From a checkpoint of a small transformer trained on Wikipedia: RMSNorm before each block.
Each number is 200 + 40 x the weight over its row's rms, rounded and kept within 0 to 999. Layers, rows and columns count from 0. The size before them is the row's rms in percent of the matrix's.

# down: layer 5 MLP down (transposed), 512x128, rms 0.175, rows 424-432, columns 0-127
# gate: layer 5 MLP gate, 512x128, rms 0.19, rows 425-432, columns 0-127
# up: layer 5 MLP up, 512x128, rms 0.188, rows 425-432, columns 0-127
down424,110,233,225,248,211,176,231,195,203,224,244,216,210,185,177,131,211,226,171,174,268,179,176,218,160,195,181,231,198,140,175,243,191,235,242,180,200,179,236,163,160,150,265,228,216,129,254,223,186,267,194,173,273,144,121,175,230,187,191,174,198,103,178,186,129,255,236,183,230,116,188,182,243,210,200,222,199,189,214,185,151,264,205,172,162,207,127,239,202,142,212,166,220,175,206,292,187,122,161,177,262,201,177,206,142,270,162,191,193,150,212,160,195,189,188,174,217,247,144,122,213,92,134,160,157,231,169,241,252
gate425,095,288,209,194,166,229,169,209,130,202,289,203,169,223,177,141,219,179,229,219,155,113,204,190,168,179,179,170,208,201,194,203,229,92,216,220,149,268,189,187,195,222,166,200,240,221,213,255,230,286,279,248,256,219,199,178,229,125,120,177,153,177,179,165,188,181,193,164,238,214,253,200,151,195,175,287,132,245,223,179,205,199,207,288,209,220,203,281,183,220,221,232,153,255,243,272,199,152,259,179,125,221,178,171,169,218,255,183,198,199,174,189,236,209,191,222,227,172,279,257,147,248,208,179,182,239,214,238,195
up425,095,195,86,170,197,159,132,252,215,217,163,232,214,178,195,174,197,189,193,203,167,200,163,195,176,215,163,188,199,211,171,196,183,232,166,171,169,98,156,176,177,248,196,86,135,154,166,207,159,167,270,183,185,261,239,198,158,181,223,98,198,106,187,262,217,221,200,240,181,171,171,218,222,198,177,201,220,86,164,208,215,157,214,166,239,166,216,157,161,189,231,273,241,193,175,154,233,217,181,137,227,228,151,139,179,182,148,172,156,201,210,211,230,260,225,211,255,291,227,235,187,113,205,217,219,208,216,157,160
down425,094,209,182,251,210,156,198,149,166,256,195,248,277,180,199,213,140,143,153,140,145,161,207,155,178,244,282,184,188,222,181,211,147,259,192,198,269,196,171,223,167,115,238,190,262,217,139,174,127,178,301,181,187,224,139,225,144,184,175,163,185,214,159,216,148,160,194,156,236,179,134,146,192,160,165,178,201,214,221,175,188,139,153,229,204,164,254,206,181,240,176,178,145,190,232,178,222,202,179,199,232,172,182,229,168,175,177,159,184,176,218,168,159,202,279,188,209,215,76,268,190,188,226,234,194,123,287,222,231
gate426,098,242,227,203,232,144,170,173,238,264,201,236,205,186,257,185,192,183,188,168,154,159,184,268,175,136,170,113,182,172,160,259,223,181,250,221,219,203,211,225,176,235,142,138,153,245,265,217,134,187,234,239,192,239,171,174,181,232,206,273,200,186,201,123,268,102,185,144,238,270,263,169,257,254,172,241,120,266,191,175,120,202,189,206,157,202,233,284,161,251,168,187,233,182,246,201,262,217,248,186,204,198,236,225,194,124,201,225,231,216,207,175,234,228,254,275,175,201,162,231,222,167,211,215,242,201,164,214,175
up426,099,223,192,187,107,200,190,222,171,96,212,171,212,259,179,235,169,238,226,153,267,242,253,140,227,233,220,240,193,200,276,179,174,155,159,223,186,192,197,212,161,174,233,252,208,107,169,183,255,180,220,153,257,192,199,235,184,209,171,161,236,255,214,230,177,288,195,223,228,187,181,238,127,181,245,160,219,166,173,189,231,196,157,178,289,158,196,194,198,184,171,236,230,216,184,209,154,286,119,247,174,220,188,166,144,248,260,263,191,133,163,263,188,158,171,188,224,190,205,148,255,249,179,264,137,192,261,219,229
down426,096,180,162,264,256,174,170,216,190,182,248,219,211,188,168,152,267,161,239,214,260,178,127,136,266,211,187,201,256,220,211,185,222,222,215,154,155,147,162,214,116,230,194,175,230,187,156,227,234,159,207,185,218,176,212,216,198,196,226,130,176,224,211,198,166,269,189,179,165,147,230,236,151,208,184,236,185,125,198,211,229,178,298,178,146,167,210,250,211,140,149,153,267,166,211,304,153,263,115,214,163,212,217,200,226,232,177,222,244,201,135,201,218,160,125,242,202,218,271,148,215,283,241,171,130,173,215,194,229
gate427,098,142,232,246,195,133,222,212,220,159,241,238,215,169,194,215,225,181,231,183,177,193,171,217,198,269,263,253,144,231,246,267,226,210,170,217,212,207,147,180,156,195,127,287,228,178,188,132,169,206,294,152,234,231,254,168,261,211,204,241,126,208,269,202,98,214,209,181,210,302,230,182,227,151,166,182,240,168,158,254,212,161,196,209,209,185,220,121,187,190,187,168,254,175,191,183,235,171,144,117,232,192,248,168,235,123,278,186,271,195,210,210,232,248,211,208,176,214,237,170,194,238,265,181,201,199,222,163,236
up427,100,122,250,286,176,216,101,246,174,176,229,153,260,158,225,204,218,140,219,156,171,198,176,271,174,271,246,235,137,217,154,235,159,206,198,271,267,181,263,171,160,208,202,247,181,139,154,120,173,228,241,239,269,214,202,194,219,207,201,194,164,145,267,166,206,151,247,214,170,243,161,189,285,266,176,236,195,154,127,183,165,216,227,123,194,194,226,217,227,257,173,176,250,229,275,191,224,159,137,181,217,201,209,203,223,155,251,241,215,231,222,170,188,231,232,217,160,230,237,208,206,196,193,208,170,244,174,179,252
down427,101,165,168,245,202,196,122,222,211,173,214,195,249,157,194,242,263,153,233,194,187,221,206,230,230,191,126,230,208,209,337,194,182,199,175,223,198,192,141,195,236,191,268,252,122,171,169,172,174,211,198,244,213,209,227,199,175,223,154,294,185,185,194,236,177,260,266,172,211,207,211,219,185,207,163,223,148,268,172,209,162,212,238,237,238,177,234,175,256,240,189,205,251,215,270,216,190,206,148,235,224,278,178,145,207,249,190,301,280,238,258,177,224,220,236,184,164,206,291,202,202,125,212,169,223,290,223,220,259
gate428,098,130,161,213,246,243,167,192,217,154,226,186,190,272,231,193,242,142,206,159,252,200,230,217,242,259,208,158,244,266,144,154,210,166,164,172,209,136,211,233,177,195,212,221,244,268,284,183,197,262,240,158,201,252,110,149,195,180,241,228,207,156,204,228,177,191,246,235,171,233,156,238,198,220,196,155,205,221,176,156,198,188,217,203,108,323,178,267,237,189,280,228,189,178,222,258,188,211,176,182,186,225,243,234,231,180,201,204,122,173,182,204,178,204,178,176,182,201,187,106,163,287,247,227,261,185,180,283,197
up428,096,154,238,184,171,226,174,193,217,235,189,163,226,191,202,146,248,208,266,201,236,204,244,198,151,262,150,230,241,268,186,216,94,190,209,213,177,236,229,167,183,209,184,187,254,149,218,247,231,224,204,154,239,228,198,129,135,147,236,241,176,249,252,223,176,177,226,215,131,150,243,198,207,215,191,161,158,192,186,164,233,204,86,147,176,210,145,216,175,117,141,181,253,226,235,301,217,184,200,246,177,197,177,225,177,151,164,242,277,197,195,262,165,220,229,130,196,146,213,137,178,283,182,228,242,160,263,201,221
down428,102,94,151,172,125,234,215,183,146,219,211,231,213,217,181,237,183,222,199,157,187,221,96,171,281,174,165,192,170,269,283,182,178,232,191,217,233,177,132,161,140,170,237,211,157,180,170,229,216,223,121,219,188,255,258,157,279,233,120,220,216,255,201,251,218,164,281,195,169,163,205,205,208,283,194,192,153,188,242,175,232,219,199,229,183,219,216,207,225,234,176,201,205,141,210,210,151,194,266,190,191,210,249,208,220,178,214,210,247,199,142,157,250,143,208,230,251,149,177,222,140,192,272,103,206,257,223,194,225
gate429,099,200,208,175,216,252,167,218,253,209,223,204,174,114,139,277,193,200,197,202,247,197,238,142,228,197,232,129,220,208,186,205,194,205,251,248,209,178,158,185,150,173,221,197,189,199,194,172,219,98,222,217,191,137,201,264,202,142,179,196,191,195,277,259,99,222,206,156,172,233,151,240,139,205,148,239,99,188,245,270,161,226,246,114,188,226,243,202,130,213,239,208,205,191,186,200,192,191,266,230,138,199,188,219,212,274,205,161,181,234,187,222,144,194,237,222,219,168,226,157,179,147,196,152,135,161,87,160,216
up429,096,226,165,269,172,278,218,182,224,217,235,240,154,135,140,190,176,132,218,188,200,222,183,177,199,215,179,177,228,270,130,217,217,203,235,216,194,172,210,153,178,213,227,124,135,213,189,279,235,240,195,214,253,191,194,206,212,271,247,211,195,144,198,134,192,209,228,241,207,157,242,152,225,208,233,264,186,217,215,185,147,276,201,167,218,235,199,212,129,182,230,192,288,254,220,197,119,217,214,203,167,199,229,195,187,211,141,229,162,160,87,231,212,192,227,164,100,186,163,180,276,135,178,100,252,199,180,224,234
down429,099,170,209,118,186,198,250,151,150,215,215,175,190,169,217,275,206,237,154,215,135,207,230,237,204,119,172,208,177,196,126,129,180,155,232,226,210,221,231,166,229,293,263,164,165,136,251,229,205,120,213,224,178,228,176,217,238,162,247,179,233,202,230,263,207,184,120,176,197,162,172,214,247,145,206,176,134,147,210,192,184,161,259,189,207,223,235,160,272,186,241,191,188,146,213,203,147,219,200,187,179,241,206,132,188,163,170,299,118,155,215,167,259,240,262,161,199,213,288,238,205,228,232,168,162,192,239,204,237
gate430,088,219,225,248,285,241,185,196,140,268,239,201,206,238,204,217,217,211,253,217,254,220,108,199,222,158,166,214,167,174,250,182,224,194,145,167,194,213,97,223,198,222,209,224,173,187,156,179,148,241,116,203,225,188,280,193,145,230,160,138,299,200,184,172,232,227,213,160,227,184,167,187,211,221,181,196,164,123,229,263,127,179,156,257,194,238,239,253,176,258,224,244,223,137,177,173,194,180,227,183,215,164,219,80,252,162,212,168,168,243,237,180,216,183,201,213,156,161,156,205,234,144,234,200,243,226,237,140,261
up430,080,214,171,221,202,187,233,171,187,246,249,213,250,178,259,162,226,151,215,184,127,279,216,211,207,92,247,222,247,258,230,162,250,172,210,213,203,161,198,246,171,202,188,242,158,269,173,206,161,201,121,225,224,234,292,140,206,179,175,189,297,264,225,186,153,168,240,104,154,154,199,191,204,194,139,206,208,127,249,227,212,218,213,223,203,131,178,161,129,185,180,234,186,257,159,235,208,234,232,226,249,157,213,209,285,213,188,197,276,215,166,230,222,161,235,218,196,234,121,232,252,192,240,159,156,190,212,174,218
down430,095,260,117,220,120,198,191,233,202,168,97,198,246,150,279,234,120,265,200,199,144,241,155,208,256,273,265,172,210,148,204,214,149,180,238,279,199,197,203,208,255,157,201,235,84,250,242,168,225,227,180,252,184,244,183,198,227,183,162,266,233,217,199,160,206,279,212,163,176,222,196,212,195,193,180,198,219,148,206,139,167,275,228,261,219,192,175,188,182,154,204,231,223,194,238,232,197,205,193,254,204,233,131,164,216,268,199,227,224,234,184,244,198,158,155,257,242,158,248,217,199,182,205,166,148,191,260,204,187
gate431,094,183,286,174,145,230,179,232,195,233,171,182,210,214,237,136,267,171,170,123,179,209,162,206,190,115,191,213,195,155,190,257,160,190,171,233,189,245,218,206,199,233,196,176,174,156,292,213,201,306,232,184,160,105,165,266,282,236,204,257,171,239,195,227,182,249,212,222,121,171,198,189,178,178,252,206,132,290,195,131,204,219,208,179,229,207,252,212,213,201,161,183,176,160,148,203,199,199,192,171,169,210,193,132,235,213,190,199,279,172,191,209,292,163,303,161,198,224,225,217,212,153,142,223,151,175,227,171,168
up431,098,213,198,158,288,184,304,123,220,174,217,174,193,193,158,217,232,190,279,204,182,194,224,184,225,201,179,201,182,277,177,209,207,135,255,179,238,177,205,173,137,218,238,191,257,165,171,163,139,219,175,192,169,217,237,154,165,220,122,172,191,225,126,107,250,142,242,173,152,216,192,267,264,146,171,166,208,140,211,204,209,216,206,188,191,261,139,194,213,226,174,204,188,240,127,211,186,231,191,235,197,109,149,132,247,234,184,156,200,169,193,211,200,204,113,249,206,216,236,177,121,212,210,208,204,243,138,258,136
down431,095,154,203,237,206,169,261,255,165,195,211,197,155,203,166,229,231,221,201,178,304,163,206,212,234,99,252,229,217,253,240,230,182,258,227,148,153,212,244,156,165,145,162,95,229,206,143,164,203,254,222,176,215,221,191,92,181,236,112,222,240,261,196,190,194,195,203,212,249,191,194,260,277,205,175,218,190,179,187,187,169,234,168,211,173,241,231,163,272,246,162,163,138,162,234,200,236,167,210,224,211,208,181,177,173,195,131,237,241,146,169,214,220,198,254,193,216,203,129,134,167,133,142,141,216,171,249,226,159
gate432,102,170,174,205,239,218,261,104,221,239,201,222,227,125,213,184,190,222,147,177,186,205,210,183,145,141,148,213,179,205,131,233,172,177,221,153,176,189,154,227,162,124,235,202,267,185,243,190,250,270,251,135,243,219,250,181,262,194,281,216,218,200,218,226,166,292,215,190,187,169,224,193,181,197,174,217,208,243,195,203,232,179,171,269,187,222,145,198,152,127,147,144,199,255,280,256,202,151,197,178,240,193,196,138,213,269,203,229,165,208,234,176,164,173,202,169,179,141,227,208,203,111,295,184,182,245,163,281,177
up432,093,165,224,251,182,218,207,151,156,158,180,226,134,151,193,183,141,238,214,202,230,154,150,207,227,248,232,94,158,229,164,185,220,156,245,206,167,172,194,106,157,245,169,143,208,175,254,203,175,223,145,184,196,226,197,197,182,251,213,224,209,215,255,195,206,149,186,212,297,187,195,257,174,202,202,121,173,186,196,182,204,168,167,137,244,166,149,187,225,223,177,180,238,169,154,233,210,116,343,201,184,251,208,183,177,240,226,148,201,158,149,297,218,156,190,259,176,186,227,192,235,162,223,177,264,260,148,200,174
down432,099,256,229,181,177,173,227,172,210,278,244,188,200,190,175,129,177,186,204,253,177,213,199,274,151,147,232,170,198,148,184,205,209,188,229,185,188,292,154,186,246,168,269,196,197,139,216,253,205,188,156,205,199,133,256,226,241,179,144,239,245,176,155,210,234,176,212,179,187,207,186,245,165,195,151,214,247,286,195,203,234,237,182,207,271,198,163,206,272,209,220,169,268,216,177,223,218,200,304,231,211,192,205,164,214,267,206,215,249,271,159,197,194,217,185,238,286,220,160,170,221,238,151,236,104,269,154,310,232